Weights of a small transformer language model: untied embeddings.
Each number is 500 + 40 x the weight over the matrix's rms, rounded and kept within 0 to 999. Layers, rows and columns count from 0. Numbers have three digits each.

# v: layer 5 attention value, 32x160, rms 0.161, rows 11-31, columns 80-159
# o: layer 5 attention output (transposed), 160x160, rms 0.146, rows 11-31,43-63,75-95,107-127,139-159, columns 80-159
# gate: layer 5 MLP gate, 512x160, rms 0.152, rows 0-12, columns 80-159
# up: layer 5 MLP up, 512x160, rms 0.147, rows 0-11, columns 80-159
# down: layer 5 MLP down (transposed), 512x160, rms 0.133, rows 0-11, columns 80-159
v11:489545523564489523579480502458454433462507499565475563435468461469531469428496503542508451488464518530442492522427517590573506465463540559464529467508513433540559507579497521533497491455555509539499459477475474506482486466480527572511547463
o11:472464486578456564496488523552458494440477490475427573458481496476542519550449498457496516519518508480454529507496495504545536503535504484546571540489472542534488416485514551582457479493446407513439517436522457446432527453460515452489484516
o43:409417518491549427533466535611529452404556477476469419442473470520518578516486533559506417523502536532486521449484453494459482536461449567500505498517474440470431522507554546495501468498525487578527460568479537518582443582464541522474521478
o75:490533548461477554443456579475555528543467504513480518503470434503588453463459521486535521555452533411532490524471555541543520497494507476475419541503548457523483494367470509545478476519471470544500511495521523459496499524510534451505438532
o107:500476518510527492538524470461486559510517491518533505492518504579469469572535538484494508438508522486485497491539541427457467490481538465567539452507469536530580474503457499501467475517490499421474461535491488539512470479504495479546529515
o139:557507521482488489467461490505470441554501524438480567500563518495386404454488418487449543458505513559489470488521494567495526456538486463537513533511514500468525503548443494501528518507476477504514543456520485491478497538483419556465541453
v12:470542525461520512525529554485499457439488510473446529577386450453476476462449484528542575542518531496518574433527514488490446537558487563560372465496546563550534526570467491487508475439457500457490541511544505485554496472477557508554500479
o12:485638428483477521527527590504511514480471483527491514459516493480476545505555466561497455403521512410515546566587434497524467474528480501468576468479533599525515504552514543518489555505528492535455539480488493555563519475456426490454552514
o44:417534488429507450380490503431351533482540542449528421433462479500445527513517459563529489483461507507492505385455512474522524449473434458380476492464501489478501521560524577498499497514450494504529460573585580497463513510469567503519453529
o76:532512500509511502509484542495507524594499477508472464528383400500553525485507442456464518484511532510545442494496497450513520498601584500506499581522495530549575495501594492408459484508457469514533446471539486515472447495419449527582519513
o108:554535497522553524489468513521530466467537556524545489488569532508456514503508498549448485554497486494484541551549569555513552504517427511546487497524515485438467448526483455546509484538492500499456504463456495552536513446559498550460501462
o140:506454446557483528545514462548517535440469471512536435521529576552553467496448579466481455511495423539517511504494464516511507510503492472487532475513502501513467459438456434543544432496569575459520513512497513497597439547503466466518522433
v13:439548568580551523512437436493441463518435447449497421521542457499526463473489591584454411490519507502483497469496411478542549522514497517525503474431497585514504559464511456430444505498574484539518496401501501506499475470509564521499474505
o13:431569464466548498475530525515513509528550487525432409515467501441485460486520497540513515486452501538522467506519503429500531493519501467484507514447521486565495578523432477513559502474493484473554540508466490527484471497552537533543487506
o45:486566527507498509542497565567490504480467449524509569497536529434447503482582491482537489559527537533471468474520396451493403484557545475498490499501477547472566505608523563532498470507450544503491473512476454535515504460507509491491473490
o77:465562465548490523500455492440506479450475443502440480504524478518540437542500535528547466455530459435546460478558487469488515522454447473461509524518443466526528435517454558461457528526441537524508535540504401411521488576426565540470477534
o109:560499470456553474589519523502456452534475534425523420484437606486441444534388451449462582481454448595497472607443507481473430520383525473487482502493541444473472466462546419494516499501606514406500499440481523496506515535515494431507540472
o141:448477516509416519457519429496525555498533545544529476484483456621576605458579528577455471577489508490470561475540577487533550490533436531522568474450484456494497526499530487517561522481462429489555481483523570519466547482509411507503512491
v14:492512505537463606491534522474499447450553457452487445501546459524478507479518485465495529466428522578469531460555513519452535406535484561573466470510491488503581348522434495460537525478482501506518467503522530444441465444498451502436504468
o14:445581552481469519498504497488504546510510459545472455541480484541452463519463504515461440503470501518505510512576526471479466551492495520451491550484475462528440491470564538497524509516475520470519466465462520543536484508501520546473486492
o46:411454505461421565549503591512485455460518482487508388490486501441544625520497454591519514525525575563527520510555519484537496575503464599507464485540528522545476462421508460484518654501575462512532493560496523442475450553486398555476508527
o78:519489486491410528470463525440546516496501479538556531479500522540474523454467490524560519532499529536529482482482481475428543513568510514537499484500491514518502493426445506481498458516521535600454548497466471608547488493533518445504511541
o110:509420523525537440496470465512500493513462581556593506555525463502587508492550520491519514461566433466516572506409451548547561530475506472470516490462512392519481639582548475504500474546472540470455499459541508458421604507458529520601463435
o142:503511518543561439484532481534495483516452497525507509524512493442495459495500512464446463513428462439491492541498502461512485468491502436447580540462454557450528495485414534578492477441466495469502452483451491492559537452468503488506441479
v15:530613492497533529556505503463524538526527583507482527507511478483547439567491517455501480490514590520530478493478541512506419523493480531554508535500399495509551430476451533521466483603509490488477531421479439497529485558480469531514579466
o15:514464527549428501544498523504438486507411484482541503485487530517476527553501533543511506507515492537504488483543471493453515424518522530447492490494533449484468544533531490524513506547525468455487551467482492455500477496527524485457529499
o47:488512476525525479495488533474572576438528471446479416424458488515476551587470488539478458514527458542461506529561477430551516455505445506448529530480507465542520540582459493451525461545507481532498491577436430546551546473469515512497552559
o79:572543510442497480430596457545479559498508508527540539466451521482484524521512442496508516394535512559443470453477405461432478525539485487429455487607468442502542560545462507449513552513436491520516554542445476495522434505509570560513555458
o111:486543482481448512469535449494493450540506561452509389515525464489490541428601575504464544512444498455502493478500476505499495466502465505552506513499537587522536498456532544520525500459520545495440517513527500438405529458525447466573483565
o143:551461582448527542514476558521481470499460425522497527493482480488472524489407517523492441554477457495445496535423531472452474535481523482504494514455504552447447464508489467522479486485481574517543443428510514565538539545463471473464448516
v16:561527471482533520486470634486495500514519460569498487532470464562556559524522528513548465508550522504546454466475440471444453627565554490471577475486468513560487479487457508506562459474458496473483595445510519635434492447447507515480521507
o16:520576463557477512530431583496468488499543542491498463541463478509524476510446557511495517493553471520505480468503527518532502509537495452487529525491461496487465459487469493477528510490575438457463517538474526497521507485459502478494472501
o48:586514571519553461486584621565556448527481532593351548368551585627467495603500473485507447556459533498496510490532525541461487499563538462430496432545439448539527457453542442528494435473443478528563479468553485492483507465471481523554473447
o80:462502436521455480541559456497483510449442567483544571443522506467535510457479451492475522579460459476550416496456506472498454510475438483503491506483476450622570470497495464544507503556507541508505502536575548473455425455511481432518505470
o112:492487495446468415531461479459493513502486448466558483576481457346458462446533484491489483472570507529519600558465493495506483511451499524505475566473558517477558534594436568495506458539516489452502494542473451491481417580509560478492513513
o144:402456621529487548458505463520517468455536492443547525581496438487523572515538493492529503399471485452494491473581484536540484410541480526470553447544545484433403513481491473459445542487517531533462523504485498476511538502524508523464498590
v17:489587476517443492465487516496436506508501524430450528529473542498528496488479459496560473541538451537471498477544484445537490505488476542443450518479550451526503462516565462461536399536515471471557496486505518562522505514437509529629508526
o17:518504516478491476483430526534465498478491457487458552460531564497483488575482516513504495473481494495465510483506480510475488490503522502503541532521472521445468516432537515510480485464472522479494488446476499460481556482501469498485522540
o49:481552558493478518410461543485504467507475457504540517568522461515484511454482500438470480510454464425531541431441459453503488538532515416455465551486435438465473497469515539516556477529510520524515475443473559513462536485506573536490471481
o81:492541510541472485520488448455475521587574512560496528423457547523517534627457565511557466494453495559382477422504515549489539450495524477492477550494499511606530528480527479403456573474488539478449514470498508524535519631521511520523463441
o113:470428505505456552536515479520502514474465497493528451499484476477462513415515446520512537527529471525576498532529499490501478471435521516515462497498491500507519447502441484520493507475433494527453484566460487379473503476536482506476509526
o145:500520465425582503540539498521600491457573497422478438508509464546535508439487490495520526516552583528502493478481488474493441436525447593575465425543507581471537541505503512464523502528607444529512544521485568465529457473460454475523565553
v18:481549493511505506497523537496572500502438508548494535473550476534582439529435485443512423567547552472517498544504540449535458524543509539465510496504561487505494507453471477489548540504535512535535464558515516547529444517477522507521514418
o18:491390509488509554524515533497508518537551537398503540468481478478496475535503511472470567507483478519468544470524475499468534519486522512554445504477508475517486558473481510547502462416457439524467492490484406508498430487582453499473396479
o50:542460518533514467475547554488473539517447508511378534492466483515501501507472458500486490481548535466507472521524486441475470542436528456526506499494482472539478532530471457508489526540515493552441532536489513424582460516511470561499528588
o82:515508540591450508515494565519559504507464468484606551445441479528487544584544554484519379539522539528515482431442529514493470474509548563430484504493506579516516523517508506535505456522521460458475524540585575588462518468538497540519419557
o114:519522441530557448529470433521462441522533508559521479513558484509492482436515501500504630477418471476479440567502439522503580468519535505536478616499481443511515550517484516494490499391488441426533478471484409534463509507500560518550563429
o146:441425482485547503447521441459454516502547465569496463519516519512550535448542451521482480572508436508520565509531489485501520475535380498444529470459490494519560470483514498421567475583520567470494532482542491477518460488457493489519529437
v19:504504459503543513512519497470466404461485506583585438537472498452440507475423488405491479478503492519473480520491552458549568505512455496537564573564446491517465526570555507590466559538510526507526451524521481513526532553450545467572510474
o19:507600485521455518557460568587488589472446515462486391494553422474479538507618506506479487520455523496497481447545504566505459532508468455508514428474555503510498519491471448541541423483497430536508512505505529495547526497491518507516481504
o51:435477545461635523471453493513512484487550501554516436498473486502574468474438518498557474543459463538498521550595477495507479564540455431547501540538445410576505528542491482554458536502462477557550492467525463524472539517426517461556528481
o83:613546566449503498538520529484493560488412472447495462515548441547490571513517428565469475439540524487504583513426477585454481534534446578472541456387570564416512536506525472471528434499525523524480542496463549436515464486486547557561480514
o115:457414494549427515495536488450447437523547467478563495486514501482469502467582542524569533500545444435515461477481501511503472463486610480508452365484484502452512465447476496497507554572522453511501454484487518519497493518551475446426482525
o147:542470464464536467502507510517542484558511527595429539506509560544487491467472469495474500512451559530476496479463553524506539455558556536475490577587494464562518463434500533454475522463466518471517472451525448488499514548546468518427525486
v20:500468425495505501450478489481554493503589503525500460502522441506537433481509507440455482564539477504527539511468539461514518458445435484456501458509518433516573455483472561533516605485475556471555494546475587555502516474464599431490468471
o20:457469501477513502501569471485555466525516532466578533561514497498509495508479493464524526440492420472532516478578527508478501505528471477479495537508526541531494469508479487543476518454447507503480495479462483525461519520549527456522526496
o52:512452473501519569553496535489467549534528514473478488499532497507547479498433578548546512516562519505538502550493510519445524508394460508576478382488582599498467426510497471487573415512525480453455470547520510510469465465500469444429548486
o84:558492466526472501532592477499503465532481510476477470495560486485508517479524524488494381526413452473443484526412480517539551497465478447443504574503442519554547584524516538469453515498528544449565580467501495459438562434505479512492558528
o116:492519643559488530488481565558494497538552483511430448508410508466393569481503454483419463514528472535465539513548462498498490508573563561442498569501470502457425524507458521514449461452478527607512465566523454488507590493472542572463455435
o148:466611441561503517489405474528474460464528427513470446489530492499527471557509522479515579390531537434460446418464585474501436508487555513515472459488482526452502524517568493517530500455496490478426472413481480454578457569396487515464512521
v21:607494538403529524507496487538528458511457533546530559468496474467568487532470538504493475436534485502508474522520520496583542444457550459500514519484544446444435475558499497561522626479507458558449539504570499411614483446495434520513492480
o21:489481471530473577465516515512530525439501518490552621450471448469536497465522473509516437490518462492444494499425469457510451529455482546518544554483516458515555481540514512497457421471542524496450435461524501508490487506462495532480539502
o53:463621581471514434515521473543474515513558455513475447560518518503474568496536523536527515497504598502500542500540484446507518555526566466522446493558481513475430445491473446511490544495514522489553518488549476451517509491475528518441492538
o85:583449551512519507487467568443507556464465505457485503481487451508544426571492511558534447482510478533429500446544490498481470512474454514474541477468540503445543439514493487492459480462594546550528554497501430556517525462477524499513540471
o117:437503450514468496503504475474443424477520470532506495440446527473489481492420547412490493527517432435566476573470514446509536454497451500498439418515477492481485491492513532490491532525510491514497544466471572500439530555541444514509497509
o149:534503523504492471479540520468525513517453528552529482528537554470474504476508424463448502508452521463532547479514547560466484559518507533544502506522514529546434576467541484472506497482465474481503461473451518543444527525548507499510487493
v22:400554508476546470441468523493534494501555494473542515495507529479588526505588529442525526536513503448499512534488532478537486491569425482513481485485517552420477487485463529512545479531524487541537568550467496499513461514554493506472572538
o22:536545482496495491496525537522458512560514496495510428494468499522467489470494513499481478469417500475435454507557562471505456498489475480506531534517492561569482488505523536477489515414445487516523565524511509519540494508470498511429511477
o54:533478542507446457484501475484529544562567489492445437526508577527504505436508566488517486515522481415535554536523542662529512511523450477607494497458488534538516492465475497532468538464497506490581486481485480492449487476515531436559447458
o86:467487434590542526484612466480557394505486478456483499471496444547515501514511485447505545511566578531519465452563537497533507466431447559486491500633446521507470499475476497561522517455472519426492552439499390546446509529487415546418519571
o118:486492502455523559551476505499528536480498473461541489534517464502570476504476497507471492451518450550466491581429468460427509540579544540498495466474530488498430513491528477453462497549590496507460394590483464517530516501513497474506503493
o150:511434536439487526506478511516559484529443564497496570534522510468459553559519457565514563483446493542525480469452503498578480476540481517411483480441579432461570484523502520500465513554479564515404488471573538484536471519555506528512474500
v23:446577520507483537531526455514532480518497496489415446459507483551466541448498477536623480539475556499558518538539501460554426433481494437514525573532456561490493546416466548470478547500459525528493508494480489483477547516506428505517553519
o23:474515503499469471523542481523476508480536482443465524568489516520442490509463469496539574493495506504462504407573521500485547523470505525501515551533511523501535477471523490556519513525461465463452517532447483454513557494475502508559501496
o55:432423574500602455435522460520535463453505488491460547490433526532486541456515432506482551465459512559492519550461511549543436482443491531508548508503424512478553512496478562466384575523494492534487475482547575522472510461513549483487525450
o87:437548454520466449513498484560565502512457460515513517548496507492548466591461519525513419514478487533509548423555468467388523426536444479481475516560414489478452530453585484606515543421505447445539518475421526399446533474466475467521535578
o119:582468475568494500521462510426469516549529533495497521468557560517532523442525530492519470486527468426516464491411509475498502504537530507483457431485552510543475521521425480519558448499514513570517554502557417593499495509504460600464473504
o151:528500430569465498471512534482487474478489528500544543483528489473527482531527490465426472563414470470523493558487489528529499568486515505489484541472527583526500487531461523441489462537499537435506488545489500529498444536505556493541511450
v24:436448443514443459493500490601534465473483533458513476433481564491457476492516582481537495523464553505571409509492459561464439446473525501573493504509515522499550483464567480504587490528455494531522471478440484456465550444499460427494466486
o24:446511550538486465514474503448518458458490458527521513528492476480466460460472518494456517514509506507521570468526453501522508462517505524437519489482488431500506524478445485497500574490532503530492527525529480491502515509512502473489556569
o56:514436507522569456443539457567557480460521465461508440449526487415489488500493525473447460517409478512461567596531489514481528490441497526584450539522467534467509540500494489522525473533489508480551501489460546521510581490516523447464439447
o88:512484591521545411456517506381452485560564508500493540435485511465519525496508509441480502556573465435532563577445495461516426464456539492512459565436486537489489493482450533505456463448469497391529455483547534445519563480479505410512567527
o120:466561503487459542533479509472475504546521527456458468508517464550528484492470521492487586468531489561502386413508514479516580507572492486491554455564530490467495470498544502521368578498454552546440513509459498496469441482509460607541459458
o152:513478433482504460480510474477513547482499468536511571589459503496476530489515456547501401499525479543526473500458489472550479552439512485451470520531479529555514536495440471430519453560496429567496507445540569484486521527407504530488525517
v25:545545548510541431463502454553453467564500550513514520484545550459530531530542483491525463482490484498419477530509425522489577406461480604488474482482497547460550551459582502493462481549530483524463501516517535509517514474447530510526516474
o25:507530490520555508483459533535486526469502499479453487504548510469470506545501450449516527452495536459517444501511587537521535514515524504537474497495498488482503515485466543504529486496518500533477536506545478479480464516529455488500451565
o57:562411513469587488502524492516541527527489519449410498580451533519516551446537499526497472518459583498460458469470454529449516474456494465430486456605501518440543532456488471440451473533482459528490474521454534489473473460489418525504527483
o89:432532532489522511514464463507407562473514522478469566451501579548454503469490522479528505428548488465481504493490568426544460496604503499510499515420503450499510443527473410480431557462475596486535516429568504511518468534456536468481462468
o121:477591469509486517531465465506511519473491500542532485379506507516504510571492556475484444530531443443563539526519546511515544561518433469529561455508496522525432484454549537603518504465436477504504515514510439463514503473547532517542475476
o153:534451414524505513541484516470570486519497462501547490510469491429481496458487401539441493547454543540522492568557411500507516479508488542460489589508480480561528492542529499523590457521574454507512455497503563456488560534529475542451566539
v26:517493494413508494448526483443450470475457513532531505547588526534503482535545502438509491545427528526484422512467466416453453535574539504526497430471524501456526518475553491487504510512522534464545540537489491443574482505496514480514533400
o26:484463515568476505477489409521543474509490449510529493535576446473511518528549469457512556482521516490524485549537552501496505490487549526506485474497489507468517516534526510510528473536475508484532506466546536519462505520553516489515527533
o58:558396527575530465542477562446424436460503484511519553520587580471443436516560470434497475547484465572388410491448449443537460557476563467525489554571415446540506590490486507473457477517447559517534519491527453473524498464482521523566492489
o90:577497499496457575460507443568490465445542550495524555500541468441415544451543485491477509560452564524459450479480513519542467515493525512519502501505426537505511566449455519450533514473532558473460568518540477511523500472496482564519475564
o122:422535520506492590460519485464537582467511438478516454457425465545576493497442513572567497452546519502570521497461483506503539412493379538563502441483546496517543434554500519531493474572530417525492479463462594558422534536477511464491489517
o154:457529457543517379468532504528515486519526506484459531439519518489513458573488526479450473499538485414501534567573500449445493550457496549450547521515587531458458476471516492475523525495514506458439447524445481544512461480452495516448497437
v27:550560527519526516437460445443527516550552397534460579501501493553480509490497543529465509512554488483497528529523545508472534475487496490472509539515476536521546541563495543443573463477437514549451523446475433498483520559532464497522489481
o27:476583492531460491494520560516443488481494538528499508476542503476483545499514486542530501487500475457498474509497553490498563460566466519499471426552470502494522533502498480483481458554543545504515470508482523512495469496529489493506525493
o59:506466495419481545451544520508492461558558462491515445511448514582487521544498525493536486443452488546522451524550531565494518461569516519506500483502494500416458509515448481522491514526496451544521529514434477475512501548489474426517508491
o91:395472439488518473498518506481479419427537558536503504530520480432508466529484590455507499496553428525453528471523570516546516523538536532464502509514490430567489538514438465598475505481566449465513518476538555485497463490509561542520457495
o123:526557490421486545604506503520529536526465552468578509555527489437527465531402414531509500525392522483525489435514427513483521500495431465472515479476486488523497464528552443530514442578517415513532480536539600519490527494443516524512572490
o155:504568566570522457437471525524494520503428490498497522498495493537478423489529527504486464513536516444563514512395458540502399525508557489506482543488534526496454464463531567442435526499528559471530504536465455486499465430547526448506487439
v28:539453465534492483561570541499454450501454523513589512486581445501514496519583523512531499454575461498413471527604499509464472520487519544527488512468475517514491528443448474507561459510520515472483531533478471496484556490440482442551498563
o28:522497487479504543485548520495537485515507554486537439483434487486511539510549570499431473511533492510505481493510465550524482487506471458474487507515500527548501513537505446521469482488514507569480456542530502510484522476482513490470535505
o60:553451556527495482451518516599579407537500508521510480599534448497488564450535600547420462454494518516484547533547499526472530471545502454487518489459533507422518532468494492527509456453499474505503465553493522504557460507515482496530467487
o92:471432579474468474489433484507448523580543476496523416478464573504369540478523431431460519541470462481446552502495444475496401499496583555467445483475545564527557568532562433492459580441470563587440496470529479530551538532380428520510519470
o124:524518502509507469518451474531436558516526499431404434470456482528486509444522459532542519493483514563491525520538528434484468450497492490484462512562436469534500529489457534452499497496438465478525508490491377438496504514545492464488477545
o156:434543473511502563496507505441496503451507500509544532548501465472511439607442470519572502482458502413520446432434517439521568493516463462495560543494551485524572444563460603534508457534512498440568510455465569480481428532533477534470522508
v29:482480479456480541518492514474520449475445521506483551498474483445488478551466546540515521467559565522512599447482524511443583499405551532508499477443569538485473452449510504450506516452513499416485504453525568524537490529505448473429486477
o29:495498563542543432478552481517496479519544501488543539481478536503497493423483494522485548485480467489539496526503460496456506503562470455466501541514478438524530518488462501533488534389493447518499522489477467501501435506492530448505565519
o61:480556506552500493606467545523528513480475450562488574512544512453529466586536457473529519411495476551507489484536502546485468467526550501529542479471492446491493444587472507523491543498539420480494509449529476480514451456508474466386560527
o93:503647429508568511484547545503450557521487468529474469497508362490531530510466457523479516491530527507502465430516490513457488555563496495513540476430500489488594557447519496404514510554495452610500466453494479573487511496544524583426534474
o125:476435509529468567508494457480550533515536427479568529531507493538450518432535498469487473516394504511467536475492437482639534536420467494555483533522479480479456551486471541507485458491485445490526503501525515427494551462477475506557510488
o157:530498445451466521580471481534478443528474614423500525533505593502508507573480542446503458544561487499486471547485596505489471498478434513471480461515520471477403503494558464553529470551524559445480539558517474467481544520475466489504420543
v30:473466485492580512496465476463515463535491394477527413461522473490423497519505534463536497476534534520514502533510532472440560497517522511486527469607461514519601507483472469449492522546463538525514500567486505387472510539504463566538420516
o30:463469508416480521423444481424469523512490508477486397582513417491470531498568458523446530512543576477544491530547549485498517512500450451571466464487513443520474432535479497547549523572483466515540520502491448504511480546536550529503473561
o62:504506513479511483450478507524520583508557436564521461443478449565517520506543475449484496487493525524525508604553516459506508571441508499495472501484480553474529465431524518463507499458549518560519560480564503517538542525482540421488477535
o94:481474483511485472486583513468501474594505503513493445478493524540471472489514547544496471524489522545524459462560486485488535503502511495576505428523530459546366498545531526528408544435450516447527517458436451500538564505500458526464500495
o126:486551450490499534570499483524541509409483462488516579554520471427485461492465475449571493523517549507478528451457491520546504433527432524547531560438540492441469460543437516446575466487541428544534485548544549548450443493461487494504512500
o158:537496544491551449502495477557446495472513580451472491478526541471523518468532508513470502526464478379496545438485517486485451562460496513441474551524505545472502604497517477528430497494490530565483468463478523484489438475464442509460546439
v31:519502525534488507486561552464449528553496544464518496556531420480545510470458521515533496531500542521470505562500504471515509468521465537460514467506503550605495486462599596448488459489535482479580492413467508515482537471493468479470542490
o31:483468546473469478461501471515564486512464537509472503579512450458501514515557534552465520479471551485502480484520525544508495544482529479522496441541462486561543489463488485469557505550477525471486461525509544547459468554546584512509441505
o63:423476471554522509477517537491486485468508478514451507516482485479537430528481451466480476510458539460475522530492537495500529537461486493488504486516525444495515473503495547527560497469430469564489513415417540553458461501472517569550518505
o95:486577491563532406477493474552522475492478511395436462425552505446475505574463508438531509496449499475454511473544539459489441402499440463492413527608434586557509583546528475507539489475490541443495488495504497493482434484431526422487501511
o127:527507516508466462486517513490494469449468507601503475499526462549436488444552512554512515537607471525548507453487502501548480510559552495538508450509517516489460507476493497506457453479507513411478502553528510406575506459491432495488555421
o159:509574501443483559553502504449495547522499490532509564467473557496475525499502522516504482505506378451498505511512511420513468509492502504389549537445517494459460459491451499492521477542483487529471492582497468511481572520531514539522447479
gate0:515530507518500531453541481587465479507476491471502485512552445454486486530509473452468548510445556530458488538480504519545498491484506529541514478474534466422501493434551498438567482501467551502468531497517523501513525480528461427494511502
up0:496465476500563457551521486447474500562499490505553499502486502538462534553495461479395488504465516541421519477496535538469491513482532516516479483481469530494440510432507527538441499504501572480598551514545494499446473470482504497499489533
down0:527535535503469488509468525500481529488529578505482512436499541415500478469566490438488537576552519501565544496481520569520462465537435453444513506478563628441522553495531473469485513519495522514483437579437529501548470433450545550536471510
gate1:542466481574547506452513478486499525524545476564558525492511431576459492518593487470515470498486428491547588445476447527507511455500523485492458482447451546589504472543508528539513476508515570530444415482540478456509512516506524521484479532
up1:529471460482487471520493522534472462535474585493452507593495535493512477454419498529488519501493510605490433589493525542453514529518484526451473473531530483459510464477384488440501523487551508454590536528391506497503503487533424447500463521
down1:518492505537453506534493542454502484467473551516524544443507540412490504514469559467472487479516493561501494556467504506475522554520478478442482468499517440408546552494572511435415501445500551475529563488399481584549522461516503516556546477
gate2:455477477463543496493502523472528471484528446478519542502458539452534559464520517499511464455455505442490449496498526502472518499474470558521488442567436462519542500503470473540535509506438551510434550454471513484548479510501454518509440434
up2:453541440500495439487554446503550490452482474480467510540546519531520522531472494550459410489528499522549446431491412490498546533496461538517538520519556492476519520520548489484465519579524582543472467614468497534521507512477419493504542474
down2:461491444469531597526448494485442458527480524509448496497505523430583492477549497512525523534493534556483514416492516547502500405465538480532416522446495556527388488465539498529502524479508500479439527478468425530570476486548529486488518574
gate3:538537563438509519501466510497486501534485504495432560500515539388452509528521565495534497526549514577584526446458479484499535491517510482510548480498460497561549537518487519509445560497515519512446496445488532509509454496484501535577513472
up3:579502488509559482482477500490478491583520507542494490484573472447470549492504518494531459506473526493594448466490497478464473410477560565563521534516506533542497422483463516582569525485481434595490522484515485560468513414502518473490466468
down3:580505543540543528436491535502461502520473418522429470478487469423448527541514537482527522458492501520524461491447485493446480448536483499485516488576412483533496501560505567525532462504516440500515528474537507561423466379395476498542476519
gate4:543446479481482529512469489503493464531470445483525526568528503546519531499521464436497504493495469575581546518450573566481534483506529483538554542515468492474556454458480542471480467529530551562438480518574474526524484482447549527499489473
up4:516468551487560533449448521532537455436567557555483494437507486560479522458607530505427511494487493465418479454549564525450486499472475475539419468543486515522454573507502468500526496570436515543509529498504521498539451489532468525542511511
down4:523445514555555518457467553423488471528521575544514546473492411467494455458556487520483501545546483544497484497580516471418560497492471467568485487472476513491532564492511490511518482402445485488487626453491526541457587566531465524457534542
gate5:541532452431404495434518492488492582544519485537553502498471512476498471490460532501446494530502506540529409458433528486477465579519514471493514504448520462518486530491480569511559514457600488496532517496460489449513530495549495462520548442
up5:483421543527538498588496502512494466536525518537524403551518490518425528546453505489490503442483469537560498514500523495459526484532566521522555438483488558523479483578495466457502502524492469478477519529522575469515440529545493576525409529
down5:572453512458410523497524534553522457527525547533485598489541480494539544450493557530495497501457536511441475463444421497441460493480498459531538437474450453461536494488571522472475574459425491424493531434415439447532423422457462449504572483
gate6:501500557544442542532570524513550496423435525500507511475475467589474498474511540490482471543490504467491411526470475484603496586484436470479521541519480445538525487503483465422516554508471520448479443424483474496542530495486459465523448509
up6:506523454548496520496481492540495487525470471510466484446556517494507496555438469444479455513493511506500481511549574411469523453443481473532475506562487511449474488469560551574522498510496448505512572555565455510482504560463550526480504491
down6:527509455567506541586522527492554546440548516518428522435576448513555513508496528463570503484498441488519514520472520532514540522528544442482443496482473518541481547497521417555437469466448390588475457495541555492406521569472484575517555474
gate7:492530468482476442530527459544553545487493524556536482480458488489505511463524498544455464516488535549511470508485517453502445488511485457500550541515577470461467521501476478450518531533547501435470529501491545515463508482469443578477495471
up7:474491479528491523455516485472504506427535490556531543515505479488538413498514546588522509556554441465523499491561549462536481491486501505497492465559600498516535445484468508527495527556465488516513510477546561485521537507441454459544510465
down7:466532544492493529461542483501544536547537538536533453496511468552519499475473479517552546476470536511539459457483461520435484459544519500539477533474460489515424418452600491548505455546498521475448562491455450453481467446484457489509505493
gate8:447534582484484444536532511506497495548490446460570509479450504459455446548531513496517422443485534525520574457486560533483467547465532534452456507508483533465505460399564534511514508421516499485450468539539418519415514533591520504486575530
up8:440483490569513513478546508502406489476557513543527528546568516519491491532488491571421553483505438522507540563523552467450501468516449456489548536464480479487573502480484505478493493491518506557520489514523449462499480620527469446462473572
down8:492474457518455481493463517512509524474510523455513506551531496402511457464454429414509513428519459458460500541493431490525446505472451529525518550542487439528425498503464480494465562494512474469558455515443541462449478458531492446507511440
gate9:494592487483522467477518486544500560429521456444473495548454534461471481477517522517454477519506529496513464504463469462547511503494455451567471476461545504468497531439475495533503440449475541456448490467484524468547534486494476490531532490
up9:554500470606500517494526560511525590455538515582504501465574534485511579542473513467502550485493389576533515485522568413512540471534545475506563447485484575518535399537579513485502505544472493515497533574506515503438491529398546531474553507
down9:482449454498563444575530560494451486492443501469512635545422534514555446533519541452526537515525479513492475508495498531498517445411484467549491522508412494487443510586537454561406480512477509467515411460466548514485479538601498467549575517
gate10:512416440476533517531483457437444486523455485537529522503472483551496449430472560525456407517565461498498471505492481519481503544454544549509355619489438483423473510490501501560467574424527485456385507501493535506568500549530504419489497503
up10:490569525495505475489489498525561495549512496491559474492508523556507477539516394525533553506504513467488542547430449504453465507436499493506478500508510489513510553432538503475537485552463479503488518476502475438479531571560485472509488438
down10:501480537516448392495485406507540561509496484529499530460523510506589461549470520557475570563482546590498543520525493488539515598551528410500455383538544508495519475512485489496536539545495478483577526484360509417454432500539556512559466474
gate11:473479412497541520467570472579531567552545466518573544498487458437520533491505498447508523474514538503464581519473460540614531490472537519462538467479466508485503415544437491509576486478615484483479503490550535522476478395574464574500555573
up11:503452454488540551578535488446513463460422518522519487459446544526541490508452454539476431507525482486566471490479510552480479518517465438531435527534485527541541546406511501486514503500475487446475408463509469545534563525507529504471443435
down11:510529453546568483508441461455472491553529523543557536439546462496539500506531513389563523510566534524523471475511494529535501550395541473537500464527531489435528529498485539490526540525495518498502534517568511560494470475528501414493510516
gate12:486497502489553543491453487437545479552508520467442515511574441447515515504555491492522555508524516570529492479488570477438494488497471514389497491454484490566549481446447473485481502507502452444548565458554576451466469517527544536582486531